From a checkpoint of a small transformer trained on Wikipedia.
Architecture: LayerNorm before each block, learned positions, biases, tied embeddings.
Each number is 500 + 40 x the weight over the matrix's rms, rounded and kept within 0 to 999. Layers, rows and columns count from 0. Numbers have three digits each.

# up: layer 6 MLP up, 1024x256, rms 0.091, rows 961-1013, columns 128-255
# down: layer 6 MLP down (transposed), 1024x256, rms 0.0846, rows 961-1012, columns 128-255
up961:453427554435546436448524530526520479462473515483458509471519534473494439461569547463508515456452474434553505517437476563449381476501503521540512477533510500492528554527487490496566520500542504522543453554553529529547571455436520532490482507508535523528468409494571512545514487476522523516515544594512573508466493529439545514479512480448433453513470520516477480490480467526509488481490
down961:497553493545429545402498431452536562520474434522497471488501557512530523442474534523492517543491483489519501466515493487479564492494428490451486459514610492544510550528500521491463482427433520412417485460462471493428481533495531520520500488526539440479528594537444508425435486499525462505481477452509495548498485521510450534537479420489527538542552579500480500464540482534482510528447
up962:537436508560458542552461561388554507533531526457537506477499507572480497439580581540553496543495497495500509444547478505495501501557486509513462481521483560459495503440503501426544419561457498485475490487572544450513462489547438497529499524525531445606538471481546508546451537509521454524504502456523455513487486497496509463520467481487503436569506545560424533459521492501497492512436
down962:520500458422524507486471424507534477530470446486501500507482529506502489472548561588451531540374441549489507560555464527458569456491501510494473551593484412526545458534489457562535512438427491428505559519464505522524534503510491486505565494472545523572532528529442506477454471479499517511512447464488544485540470566494416549419589528472536516549523531487521509524534476394510484503463
up963:494476475477482444485534525509472472458504551507427509511511552493490554501548519513555490497479537480422525527487469547496522616525490484475430567520480516465564466476576486568539514510467539546536453531523463517513509493526482492469538475497533502413479482522542482457496496589522503505526538470504526475489520527440488517564573588508442453466540450479467447495465497530487530433520
down963:515499449532525516588472443462485484453493460522540453523488458495503556500533512479425401573546481499491482506502488478489538563529538481438498471563524429474473470425482467524486469489485510489480531508522440523519446442477545498415581502500489481498564509557465485518567512507509501468534477474508455448432511489503526523506548461530494551484416479529460438469513544521531525463574
up964:570516489502585485461452540463504510546511496564539505461503546490538529543517516527489540487529436523501527481476577484525519549469535506480492506544535467487459569523497528493469433508528503455442480543535474500491482457541518527523435552502549510439531561511557489483491470511526462479501588518490515477428465549430503517508582493496483484497520464467566480556465472553491499539493
down964:448447485571546522490462427439458476477458557577526376500514484470479548414495487553512502516432515555494510536496525516516497452471533548509553524445487516530531482453458499498459518458508493457490519453467489530541531507512437514490536518573524547466409475511483526509483563548446554553492513512503554554535417463546528478503545569518438542503532566558521484464478538483471448529475
up965:483437488506505494532484602468531503476550496441415546503451512529507442604503471483549483551541462447498528463521462457463558479490524516469448547565536503469466479480515611556491543504519457493468450537438497503555565508504482550505458445492466527553512516485539565551526551499520476491395495515559454510431536504488451524546433614554490497459565493461496545432439552522481468449475
down965:434497528516498442510500499467452513479446421525509447502511436499513458497502538474478531414494572557480497599435552495482450509469478520531576533438519487505522503477485487449519482436513474454462536477532515521529476499533558500505536522540509453451401567486436498506529539523506459518525468487471487506522499554530550536501523448503520471531515476543463573516538542472565490557538
up966:503504447503526533545551506490488537466505518418544503516471495492485527518477449516505560481538540463537514538489543481518453532437534516491489488473557551508494487568511529486495561513463515454451439489488496472478484491557541514507499541529480514478477465428470528525490541521576569522497493455486459515470537472469553488532553536512524493469512500545439484534493558583496448495525
down966:519569533477400506524503585479519432494558436532495426586605452526481524479503557479481472480551436490432475523473493590473513504470448508495476526502524504483521445463493478530551553523468487546493511477440499466499587454555511492561558449452559470561486527505522514465497467504492417509479570476482445430570517525495468437450486513575514552493492490466516446547561459476578551406442
up967:449510562506464523537537484490480465484539532422588504518510489556548477519507547475474532537493494458456459553471585495488448473473539502649526445499557470460445536501529466467467528586516505547553485516482488513462491465484502465496494472460535469529443466415460461497489495526474589516528545531568464473465455506484529498507469498520526481482604492529507466468427510504431464503416
down967:527546564488534516503560397496517501601479559562480617523428501438563499555580553521441524459463461494511528540518551544528432461458540459439515477458433566493529489519529530518464573555546435520495519491554466456454471550546538521544476459485466532467456446600493530489369451501518516526553486493501505478525548488495457512519559521492471450466478476443544431510455469494466410609541
up968:447498564468531495511523508582584461502494426483462577535485412497591479488599568523487475493496485483472511479454497475477615461453502497515508478484485424406607563455495442548532508497434413497457510564555542497606503501444429481512570558411444499484494445470512567470553558528496526401495513497569471414431501465481486555498490508447479438483580543558560488515480491551547504431549
down968:528493510441490514474500444490541496430511462485517534484507515519543550503523551531432544417552507492536477467556530568509532503572577497486536582451463495453517548488496515507497414448479538538466429505390444474551546461561507491538442527538550576527541583485439467476413499504550450436551385496562477558501491521549438522448547442518526513496482513551511447433520475504473529469510
up969:460480461478513522484532416486493488514515488528474484414545545516531550490501495529455494469432494560478525483463500530511508538507534523529466516462508547508489522528465535573498514524526493533464549552498551547480547489515450449439445526444435440490527482460546554497449458485540492425483461520492483552500451522533567464504560426480481622504519533542532553506567506506512497515542
down969:505546433508508555543519486516409510448459577522488517541433509502505505510581529494566457575529443517553530527536514456545544458522467509486538409445444521469519358509481527555499506494495527441509594479546575562543509531446553521490483443496409526494577505459542544467431557544454514534476524475536531536461496502507489529484585486537517496465490480448430486521470439517495495473488
up970:569493469515497480423541469490558533500489459524546514475496457496507513528508433510523493476474476498585509528469509483433483483450484538506541418476461487409463521490541518455449440540505513499524583506491510567550521421453500549456520499481520533510481545491492569489511487495555546504441558541467485532483477563465469490547536473473480434487437502521499539477467512566513489536501
down970:507492496548539448456489535464479481496549518423466566459484501571491509445467508489515451537507506552534473465501532479499540458521472456482527585517552470551477497452556523563414515462488494468443412479488472495515485512484507444472526498508526490527456465487552421474460526541492449495381497467551539460419507523464469533526579464460539449524495514525477422582572425519445497550445
up971:520473492560487509464463529559490546463476516515586497505500538416466488490493540513478528448584468492531495467484475487491492449458503566572493447582548536580545503516450572538449510540424598556490520538527468534492593442503525497498456516483462495560436471560553443490553526566537491435555460525517513500523566508539495532450512465541496547563386474542522437454516469527464492432520
down971:517478522468499510478557522516508482516489454474444472533489533546531404537523425493541379502544488434520541472494591427427478496486500512437504527540453477406509572545555474441465500445551439530503486486514513551560522520426485513444556489530478558533519512478547516468546499478501517564440455501534493533493521461489488461517440562541476551509464483514486514504509528553530563478557
up972:477477518473515493457529461500548497515478438461563428471472514474539520544523595451466505553509475525545517493510500491518427499546534507460480477519512462568478554433476472464380528473524460520496486412520553517488487457539461526506484465529441505512560480473537512467516472497577554452567523499469499569511463481497545485547440471527539450486515489558439486557468509511505513509509
down972:421588482547484591583466483470485588442514544441445565493488519491470503570528518444485474537501511505505452515550427533471440498496475525498515449482482453492529523449498467577556551516545545503494536542435527457566543459521515466525492554566485469428414473499556546431449518556594485515507470534480515532461538410469506517490497482505460547526497478483574481458533568456523503491424
up973:457512398550527532488463511480526504486516500490533495520499465466504523478514448465472519510510552509446598552493582480501487463543487452485426567487446534488512527487537490455511451500499480527473438527472523493471471403533457497440500561506551502485482486530450474465479478504483461530489517514511436509476509517531470515491545463554488544458466479508581545508438554514530536505492
down973:506517479505526505485483467547470544449529510464465533536506558532510525522466434549480464490506493537510424480479543575432466504498525479564533527492476414486478492497530492553477481385508476480538500550456538530496567540464421476543527466467487477487473482543492504487462507488430466524499504465496531437509424501500522507501512481477513520602471446487458512479489402496473504527512
up974:548560536518473493473487469588452535531515517496474501467502478500532538455504533463527492563518486541529477574553426454518496472534516502489456486428545536492488553486536487461471537501548459495441488456500546489523521471456430527559506532473493523485523444536513542554502509462504503522506488543525530445479550555539435446471494525527486546471411465575521535437429467440580524471487
down974:475520457446464459509502481516453474479516455511410523529505454465497472484491568475497489499566518533542442496563482458518513428513453462511479494462445523535446469481491532543490491518547492607468437527500458472493529468556481500500447559501466526395560575516554509513486462425487540476451422415519546524452483509547542483505522506504513474522445464488436468482497499449446538547573
up975:468519454521464478499503435523472445520463650494493433551524516482435452442531475543469514485441482459484498584496566476522548522535487468553383471489569567543502482462504499563545536489508520526544519489547451481528496464467471499478503515484436461508452480522571555494483519487452452692483517471484535479466428444558558555536509519512537474516489544398456537535500519598435496535524
down975:475470502475485491475526498500465601505549485556527532482492495544507541436529494488522511470516471502507519476488509467451517477423489520474500476538494490473554531552472493520503489511397525470580490527478523520500563569560532468557453570483483479577381527461533546487527550529523526474495496554563535436510532512453486440526494455460527475526525492530447524568419522451455520471495
up976:524433564504522499519551515470494539434508490547451533533444495473444489455483460526526423458496507461456531528547507434484519462537495477462473513472460550438507469527503535503589508557498497463516487548485564466564506578438503487463493572463518452517501475487476451538454498516437539465516511496499470437531473507527557487432539535515492500584490558570467550512433446472477457491555
down976:446464526498528510499484480478507475489569495483449426594475430467456528493451464515435522489508456508501434544509548493552481521389491521509468481444399613506481525440507519489571582447511413552467427463519455527467615483547534510499486502536486507459576459469522566477452433521592501474468520461575485543529577515532497420521447495499472432520505469424490494593490539485488477445536
up977:502470550470559501441569557534504482474465523524440590511454526427463524432540503464459550536414456445533514363524539415582509537517498530590488393579486490535590491514510553513512507506413493399472490553451502578462500497513490556560502481525503475522536398485432523436496508496545560507482531527514521533495419503471509483480457484418476494544556517514465544497540461448463385489471
down977:420489491509527538439497442458543582518502544526432474513486566546471503547480523553481478519491513485526538580533548502464557428488520502524463542530552513504470542481539496429474517489574493513496476491474495497481453538531515480428497476548505533486381533500484453494485465470500467484496545550473472458546473499473481581478530534466501454461532443479562485487561537524526506518542
up978:495507504458410482577418585535525529604472516507557491526469544517507576485521541564519553438489421539464462472513594508468521429518485495471550489507449617500523488492494453555473565471518436531431521451510587550563495529558501453527539489450476537504515443479522534530471466499458489578426448451517497576418511518494391460534515504528502482515461501492400450543495435593533479526523
down978:481515506531474477513446500521513538477481480492485445560497458473516512495434494491543489501501516479555498474476475506605470471470511500495555553538516441507478530572554486470472430483473450467403506535551562454513523479463550544485505501543492513458450546494448477445539480467511505467502528512450483521516468476551532496477481577500524511544519494529488527480550538580428561523570
up979:509502457498476467520418608478446526435580559526469453542442521474548500491472526541566567525497496631509441523514505464495440489475510453482455574501551503484473473483487530499452481493464508494546534451527437465413481558541532408438506489462494473447543510489487474474421455463463487504534506474455494449436574470492411506541497490553601431497564490527492462525569463488561504580476
down979:536543494451498485470472479541503483463507524500476495549589486534539499452566526575484497481497485509534524541544465541466470393527467506535578504406463514485419554498452444516507482549483616481576521520548460479426457633601514604514489438538569464500509534558515469427467411539574532565471549554465541526489512472455476508497473536450499509539530555521526494424485503520440559569477
up980:472497511568501523469440466551475444523575545487549487488478484515477546391477450501531481439521445481398479535460505485447463555508424446378495516505509482525431460432483436569500422447434443505468499517413523471507467509552513494504488442515458459447423536544518535505503380477518485635504432460503503453528551439498482468506489566470556505465552505526472511473539511464509484498501
down980:488470471523524549508498482421496486516570462513479578480532565525529465470493505570585479435473468487499503407505537461397489485500485457516425461492551514568588516510529558509522431542467506451461494475508471545472475491453510567487532567535498563527510585532516431435494469429502466499495536442565505557507428525512514529509443476512468524508451483532477447456568508493507420487471
up981:482533546544497469535468549540501508410434431496478534523461523539494524452556553421528476530525450538463518477512533498495473470483463505428525562494539435560462505482514497520503488518510522518552527522441543585531484493532564457446591491451488474542537414563454526496448511439471489501541555470527518566493517500521490508543526502463501488525570520480523453435480483549491487543588
down981:493504445541516446473511486458535474585485455533554486503591547545457523477547497525450507522536499553523499539557450471456461549538552581492483592564488476449496513504498540535499516537535530467484429460465467537460517444505525531492504554489555485568491482524507491500560482442437471475522437486456458535508503527509501553448519510564470534542509488507519511464458441489560476450489
up982:551495443492579493454586440511564504439564537457517522488504537473487407546445483452502535551497462363462536465537559444500489460491473452525475560493521500471520570492500463503510533458524512547538409458454585611514405543514576477503518510526496515442562413468553572505490515464494506495476478549464446539563525484569462456468503555486531551558495489513496513467514542491491462455535
down982:499436455584513546420523527570503553494481562603539501581441541580482500479548552502462589508454497497454590525557536545478510517568487454584508541446576477506545470479546444533522522436466491508499456535389446516430437496434533553430441488489445514496532496456467453447498479452429533594511537593467505418425544541530423451440427547387492592526506458494525538529616478492571503492491
up983:471484494541499557503510523553466481503570534494442485464544513504503465527480575457445504521541524443443521572469589455445521486479448459544474524479499449452461483532491548440528483447461466473516452593504616422536508523539454490412512513499466508453513482454493491511452606524462473557495521544481453426449463494430584526514561596459507510506530522447540558544473431575550559532473
down983:524433528458440519417480535536507455471465470551478519448488421498548517535511507533505516521541540539490503527487485477568505522359430470553443561536573388506472540467592487461532484548514479485503575470491541563503563485467495474514458470496544540492527468530539440466533488462532536463543469566450505501595490483551487530523495504485485535490549576544443426526476599453514524556520
up984:520483548534491445448534569552494569495511442463543425519482532465476515494504502531549575473511487415503523461482461479509477563462494432523535558558525522452543542500554453430489491531483525468523432521446491520486486523483522534404538586458421506554543422575514550418439494498505520508510592482452447559516492420530411511496548527482518489518437507457484556492478572520417477398489
down984:467565493562498514477503514470437537471576491509481545514563594533537541494491519535540484466583540460553614510468498508481503458497516459457532542501527455522475541486533498505595457544467451488550501505530455510503450528509543546457579506470508488500450451468506480496550472542424495543479452434487484501497515465451454497398468511517500451443381508459443414511495525480436478549479
up985:572531524492506428528569488513559498519536467504464464491483465509475446518440491422526493496487499477537486473496500491527438480490465511486489505516522513508486524465522459483490525534487491403502471508545492536418561488545549508518494533474480509484495452520461526495515477509501467415507470525503466491509492470528579590495525473460538448418522515441482448494598502518452502458516
down985:501429519516505473496480475496478557564452546415444521490480519554508568479554497510531519509511483492501487496547492509549438524522478505546473516527555470536506491472575484516460547490553505519544544512500495519501544517500473466425478515555493496449546522507606535461534487535492493522444515509480599498440491525472484542539510500509505517435509448536514495462500545533495478501611
up986:525511500476584509482480544513576482533397550551484533528545526513497460548559514506519497465539464558471432436443476464576480593462461544491458542571506545490485469504493479464446546492460457464513424483398593532513532459524514561474556502484543509486440417521477478487440527541516444584428548569525506574526512484505496484568545461519494506516497367437493482522575415534510451429467
down986:497658578456421501523450568461453510513517438551450494479480514506441467572446526558473469482456543492519550547489418477537493546496480404554536498535527543512467455528517506501506492513504518456543478482541534542521530522497491568492510484553473561502528531397462505507448446525508530497526535476541494470460465497410562589570528463494576552515534481551567454531471489481541498524499
up987:515512520482512517574516528516520513497541546484500512457531538496507575451546570458490465520513520515422554492517465558527467501559429495477471532542524537540505484536484483493417531550524482481520530450487502463484588462467512488514428521531485507517498519491505506487498498478529578481452483466503547525518445550472429447562475582503494577572525450521486492473567501476479424521513
down987:474472479492524518505554493545563430433486561539460481484477529541504514533473526512492530520520477479551497518495484488514577514493561526569499463517485474503479433503534519475602486506462512481470494514527513474554494451461505509493408459492496422480506531457476502575534484501567473533491493510526480482499498541541480556489469562477525482518554464512478469499555601458491491544501
up988:550485524489521501500456489527486518435515486486483482483500554532434481474495527517484509492443476480477408508507471414512449554550488527443471422522494423495579482502459472488512569517479497570520468543425463477487502514532505562433479514537489537548480533531482434440504503482498532499524527482481505549541439587475512431485564512487546542468499462483457508520506530485507521567444
down988:442495459465499480542415533437523487485558465426551494503500470570531494484483558524502392581503572473504533492484416515517551505463586437495514544522468430474526493492567463512458457556464577478520531460580466556528446471478475507457521484477520529528523500479513506530520553494513498542541497538491499466507467444489451456506465532492481433514514568521551489491518538468475512475568
up989:526485490492468525518441603517486459556416498468358491494434481519524562455483532473445502473439498528458542460444524502484503523556507507444495555532457554509537492541524448516521476447531580493502467501570436483484532547552474477507487477545533529400515462510501501433511487499442524536434507424537514546459445467504536452419458551497505522504487473518577502522410478520505586461530
down989:461489423530436514565495551524452437498561489501477415462471491517567504479455571509485575452521545514525475458442518420481522487526565440394481574512534501537467416524572482492524506473543499473480531420532529583477527563399547532499532576526474500480571528482557569418514457545507502464507472410494590535553412474459439541515463574528427527476504440532498419467464458480578542569549
up990:518469477486427405463420515538551481468449497504490460510531524499502547489514457481472529542502505518477466517432443447503526496544497463536480577465464510467519531540476474538493560496481564445522533473519530479540493462497529542526440507447529443481535506507440476488435463517472499491511435453515542500514496549510440524542495435503477488494531541506570531462516499515467504476468
down990:542545479487455550504486546434438525516515492496536521496499447493451499542504566490558449503538494542494578503480533476481457558514550504471475499461488438519523513541449571438528483513518458415494476413481508468461522539505545520443508472507425537524544531484509549548463537459533468469534574495521493483551514477477536479513490497513554507463468495461538552500544442418423481459485
up991:550536507515544507529485540549473530425537489513452504470485575522460354468464502493514523440484494496488519548456413565481511427547429526504472419494433520473487469548499523441522484527528452503562479487544464489512479437513511513491592516433501515463550542523478461460465556559486529509476472514521440500511450472547482546510516440457488492466569407479514501548502497508507503498424
down991:543539555546509461486515564523512483504463440504502472500519532575452496443565493550446420504429526532522468449550474534503432487469512480509520505453510577433443453504473495551547484532487465536565542476533472485492550446442541542499504530553504486516479566561503535476467532511490542468540471488541477543475500517499502508539588540456477521503457528487593543480450532482458498491499
up992:508508540534496487551532483526551479489501502519500462467504475477487491524513477526456498502512521533521480439492502497545551504556485482525532526534514502511471451539526539477534530429491494512500532550509508496556530489568464413515534470472451468439480515525488574522526431488400526548514500472492493521530539557540459440482536503486494538446512551479522480565564502521471439529450
down992:497529550472490468524447479499433504465474537436565487454489475465529504450450460477483534510539509550422383554444449472475490566559434467486423559533517557457545493537537523427418572563443538500461464502475517466525530435535531514467505484505419505452510503498495498526532488474478518510581527420508495601501479441504462550514450494446502540468460492496566535490489601502435527489466
up993:457531552432489514534488469511511527401499523504526483473499529531520523479490512500455433557507534543487456434449527491481500543464500470420516478492479423480492514447436455467548592479574529489446498532385550531508492467454471520522523493518495506514422464527560486520472517523484606477498536475533527482512567477447453490476504503476481499499513432485532531461504421475559451527589
down993:527507473499510551501506465516553508520512507497562496517456472501539435494528504527477464506521487458485482531508533512487483521464539431504494436518528460470465528503456577520488482507418487538452432470442487489421549471454498440515508560516489529475560523502507552530430406527535439488533525471493575493495538465570540493512414558550522537500502489442470535522515495474470467442523
up994:487499472511538495527452535546492534432454570524460465509508495521445490505473483555461461482534502471543427479515499498526496532522507517543578539453442621480552467544432469566433473564483533515432441503494457477521461483536510487506536473505559471477489472518553517561534437495459445474427545522516492551489482522531458468538495536525536502513530512503490505484527501510453478552498
down994:480513496448507504540467540565499499530548565470506535528490470457455441432499528509500486489512517502426472483506509464488471482474584491536482488439526488501507561481526555461498501533524498532553490504465488519495538503542532405535578516553430461518461575460442472442479508516489519476577519518439522561416504422480460474492478485463539500542483526551504468510443546606549507506455
up995:478523454412512537581573542438530479495439534510476488504477483461468466499478446389530486465485471507533549481456521528505521555534511514498515465473459497498500575385472498581471469435460506480524523526529504510499468622491507527597551491485473414484500512505534455445479479458487586462453426507529511494453514453465382509542517446460499463521592418465502461446506494494526484525525
down995:505520508468501491522463486503520508512472416482494456529506504504521475548526496477420499526568528478597554486501525492490434537477470553504464479476526489488565557541533505536440517542491520469556459496521492517484535520482528431535599477481560470475468494500484419548515522563488441438434462536505473502529469370484487510520484419571508469538524510425524512470494437524535504501432
up996:516587471472432469447509433576534454451527481549543465527459478521557455532478544536528502503500443448446466512465434569476531450483538467447489518512529483486500521475512511541522547496511514507509512505499498492560543499546499448535499463458490527513529566501510556487531469479575556464456597490552527482455468513472464485484486470480531493556474452531503410441450461460475538498437
down996:484439492513513455507495506500516567544548528528465498504502545436432465498554464442499495488505499535483506569493526482521462506519379532519451537526531492521431416473540463455516423545493517525454506516514438467442508530449446528528492497533479495512491432480440521466498491549468497503503447525556466531475439461575479461538525444532488507506497543459490534560563489523460471478515
up997:486544541505466482529497557504480466480516448454540517473499446552526522449493509528519473484467445476485551492443513554510497475544569499468493474523493547530476446445489558573509469468478490486494536564503428424453466617489458479542571478481514515408493535531503581509458501510439497545480482498450551502503484417495470562560524484486559477537531516483497520468542467515437469496459
down997:469447463546466527493534616469541440538499582489502537439557501525480594417485495408543560423537554498545502490504500540513460419498475543560449520415528540490466534525438498494475511481478505503481541543473496455453523520561549534474538477569438553483512551542519559459474526573412557536469480494508516544468487478461525448478500536487509457436466526540475475510543551494406539496518
up998:542410491458539445498464469446539516513429537479456528349511534502537509356554558512486526502477459485454572555513501522448487509592511514575542512461496497424451505543391458468501591574497603514505463581500509594475596554503457439545524513536495453608554470491422498551496459381466490584539545492607474585639512419560497568479583513427528485486406500445514485520458449607558454467535
down998:527455527512478537493491414399537571538536461482482538529548528482551481418475486439502571513495463524571559537468508502451487591621484546512535508459434434441551433501486452447432536534529518593479497467478494556511566558475452429417510548529510507493517512549429444477581449495459500518568537477636484517591435451555556489514507547503554558495426445434503513488458496528519489501456
up999:554517490613517528547480538528470521509483539549538507495527504531559474474500523488525519449505591519466550484410544533477473469478451459487524533472485473472578484506434496526456516525500421549461545558465470485529456524480508537530491452520451476568507469491461466468471453503464539583515481503476533526606532513521485498474510478468523425485498502491531456431496470476452514506492
down999:473430517596476522481517490545516500491459505572508445520506441474435534535443492481537506511508484478510549507504489525582545518497503505451484511426450475528530540517535570488490454514505532535573441496464540404512512562482512518605470480497487426557569477467509449502499526427523624509491498570544506516537578577406565495552505485488545553505513524506436499488531531555455537540466
up1000:463525544562481569493471390538443493450533530515514502488562526532522504539492441417523468576530535504511580494437453563560496470482551439461491496460519492531499532487524490522569533429472423472513456492491502418411527537575522505497518476541496478514491500523499536468461514519551520473449496518506443493475524379502448520436486531489472513494591476565535484461455514510537511586489
down1000:507485473547569513467548560504490459483456513569517538473519529528473477496505557544488448528520570546519545561469565448505489472452484516487505480542514481528529507562538421514563424418436486438479490531531524432504506547542511495541468452486601533454463566598536478511452538433498489499472495423539495579471436476539485469503478562524456479546441505565511491466490448512521526453468
up1001:524523519549495456532473548519468554577561539447554517519514416485447491542544503514593509459455442374509523506403511433528479526406546538469448546514512547468498531500493496514408509470478534477451509543563423463508499487491468432553471495473556407536557483544528614452576487516520519459552555582501408591446482490555480560515427524472518526431546520578516617443553540552525454546455
down1001:494528488497514489517541479458476492539547543477551568490547525446499569496461484460493508440553568518484493523444505534495506532425485534474490568531557555474487512556492486514512451474492547492493544465470474405488496476535495508498508463494566486515443601533510495567514486491516509434583544398513547560451448499521503529407441520465450478469489485497509480520480458501501534565487
up1002:529487503492436553497430463468456488530491494515480387517508556498478497456480496458527479513468489516495502533515505448446452439483461488596513514464486522525428509435489485504490459469450519414448460505483453511489536518541533474523447588603547466493523455477494470478537510558495606477436507522531503582527482549487430490448583480438549475577553494444507472511490517493517633518528
down1002:537495529526491510436485528513415503455540472562471532500498485513514515520484522443478563463529515600546475537514514552464474461480461429511479501447452466532505415465452447568499449490479551531533558486424519475489460454502548543546489495556488529565507581497526516569490600505511588489473486504458478469458521563509460448446536506488613393551558492504432504450544498503455563599493
up1003:491515445530478575521463543485523564573444541542469507443411494413514541514544530501527505511508467465497468468570557445570482564469490500502473555529487499489465516515533436482447512572503446482516518511500524524562471447578581546433509505492469436541466469531571542520526435541540427470488512549512510537538490525508470531519461474508513459489523516524485505546503543554528476504466
down1003:462515558535533511463480453482522517527466476526483559561544470517448529500518516571527515448470494507418552516515456491460475444499542481455538480466501542457507425548517495573509488455548441477508427488516483560480520503533547584491461502452559540465552540479491505524479487529483514489504605520522469475500453474428419524496512519481559578432470490525490452542539494519521440514481
up1004:611478504642485411439473495458524508518418503532469477502479517472472508470512536496501468500493464451480548537488572498472563501552499468546393546501427547445444457478536516526537478448482495514521498510483520499470453480560424472477492508521497552483421485518439493462442515458410488559477496461541480501529516469500479539543548563507513507525501371497539547516543563501489511504467
down1004:491472521440518474550555440465579480477472465532478493585454438569477506514489503564547503550507423503473516488475522513490572501632455481565542521529523546508510461486520517571534425469501549466535519472486539520492477472539556431529480487544517454493547421483485472528531528476512495485505447543550515553494486526462463489590491585498542499514504540513514491474492448512559514447474
up1005:560554486495433489520447510547512515493507428555504451510510455447489505476486506482435550461511483526560460502547477552575456504508464524533497423465486465454482459465476457474503495508502551531505509519489571524438541501416512481471476502450525490451548483489475522492448407502514468471514413484476514537523485511539468491502508489488469579496502482481520485436484393543472457467487
down1005:519539491484512424465469500472488453423504484577497550528500482513439483498452476487493508508498551462558468508498521473410540479524514526468464512546533429515591522517493504530495555432558533430494476515477431520489498398508530486538488519549507479413492618506483499559487554493441571481520510448549562428507468429422426485478478533463515462495479521509527501507522506511534486575527
up1006:536464489535542505519527490523528459472453420501520491450495452498545572492547496580469430545536525567506420522558517512533482485526489467437459558481504514531556451480478508539502470553485481498542480521500539526540473521432430465468427534542552550475532483424468481481484506484486500513442554520489412478559472549489507443537514489477507479457509523523475551544455538478538505574555
down1006:527493492568571497444518513484535482473554568493542479492435573467550481458384489432474526529526476468433522452512501466563425522495517510538580558543443568554509569496524522528484491561442475533503571469549496540438517411555555555493494488467479539537399499508466530558511528432487463476500462478484515543502513460496463444499482478496531520495485502491508501569497472510496504433522
up1007:492480469618499425484534535558474540488528546504492516549533394402511538495517520532515505478620480472412514495508583463415556553503529487518478567511434551494514572437551453429494551505463467506473506470495495551457438425530499521480519549538610497433488473528455541446521548476490508565484533505513515568516433477578544481492504465519522513482494578459467456555466525474540458558518
down1007:510488429485482490487410515507456466439461472503524467505529506572592473424523453532498506493474502523477472514451512504499458511474526517511477550498499501520524461523526437506484463476549462516514488446491556540535524529525466523519501523532507450544556527487475456485526515540497514462474528472442452523530495547436448470502520542474505556546427478450480496577500481463558456509541
up1008:553419505488489493507465428537544500504523555483444467527473484432508600488462522501538501462533466547462507439406528470436529458471468598461448455447510511543425501510539568430503537499530558471543459508537498481571535422484471464532494499491475497487451563465519546549486549450467480524435562471471543527511534610506518502498475461498510447494484524515484490532491534533466472513430
down1008:483453560451542501450519586507550468541552554467446529457509521554504476472483489480453520580596545489520540427456531575511496536476495485437479501487542492461478478397490549501515525553484573551511450473462470424451524507514431519429491434521534579505494442465424496501527491501511556571434554510491408491448528442498530440548480535502480461445466472407598495483484546469500548581444
up1009:533496479538499472470532506490444443519510491488457473544461493547527557486448506438516418496441540431520416520527552503495448523486378511513461537517446488535528420527487483526557512532608454517470520574473428469463442486508592467514489492578526442619412487487583507467510452531500548432494448486549442511467485529538500445449508511505539534465452489555482420587519477494492516527567
down1009:520490466483543471525477523491554517556449500553481496510479517522448532476420541541476495585511622519545549510466370533467475501445473528489484497548490447478506522488467489549453481439458479468516472541493485509463477487473480530551551546548525507531501487467470520518444554495518547537509461577488508560497482451473494509472489532512467498549510483535469449476485513478548455505451
up1010:480476552523551559515546560466538514570526567490524550516476511486486501515518493484524531468506439464555497485502431461583541600507480505456505531553482478450494512464468588550521494511428479542508519516545535487440544421497454456494451551504503566524493490477444541501383503463595535504524507494553470493516540454532521494572485547471418532461463477475472485456429450504414505540551
down1010:546505442505489532507477469462558473549517480460452508473501529494590487467506509448463509483505446515472499496483498522510532478542487496559571505565428481507518477462495458542482478500509535485546492560515485421505522438489450506527465524602499524451481507490454450524456516526477470548495534455484508423485506541483492502583488493486417491508469491548522474481483531469529570490507
up1011:445453494438498457480573500538463522530509438498459521478425505466544509530508515534501485433561538459437483505505519541534521538484584508522564560510478553521506429522561485488404561440520551525444477536522472447504488554508494494527455484505507478466502548460508455477480493534451503388519532487475545548536529465468485548517552434459524489481499465489460490542497516511496495489526
down1011:518573458513489469484517475502494436468505501458494436440545471492500564552537481510517523580490513499472471496428510506460428521515518486562524440531507464510559461498520522498490495534546486514414494459381484529588465489466569408583537532529579505486475535530531449551490515530467496499473501531603509472558487469465530463542457519516532456499482494520486543530537454530527462555461
up1012:532486554500462486448549452477452480475464545511484481535421485556558441572591510492467553552466493496463572511503487545522555569510498468521459483517538449487452494503497518496474496471476504536535387492495526451441586452495528496499454513540495521461542559541460531530539523464562468597609519473502481495457526502474591555462478438497537542505412460505429540474487478456511464532372
down1012:515531449453450504541485525545534520511532525503461507544588447490534566495492487506530492503541497492509445537556535514512451405466441494448499552528469490518537503546518486509554479542481476444496540496503532487495452552492487429476544512549525469467446551474527440500511495512448446475494519562566530510463469496511465486465528459456475495473496527524517483534522490479402518515548
up1013:445509499496524476585450456437450585505534608549397457523480527560442444463519526498451596486521502438463483513516518490533491532514477533548528511522413477546490507499531498479434541500573584487515518479496442440521549558489454515534518458435482593444473482620446493544537508369503518396454490493531508495495557478531507511572548587453469584574508500485487472528514576482485545596498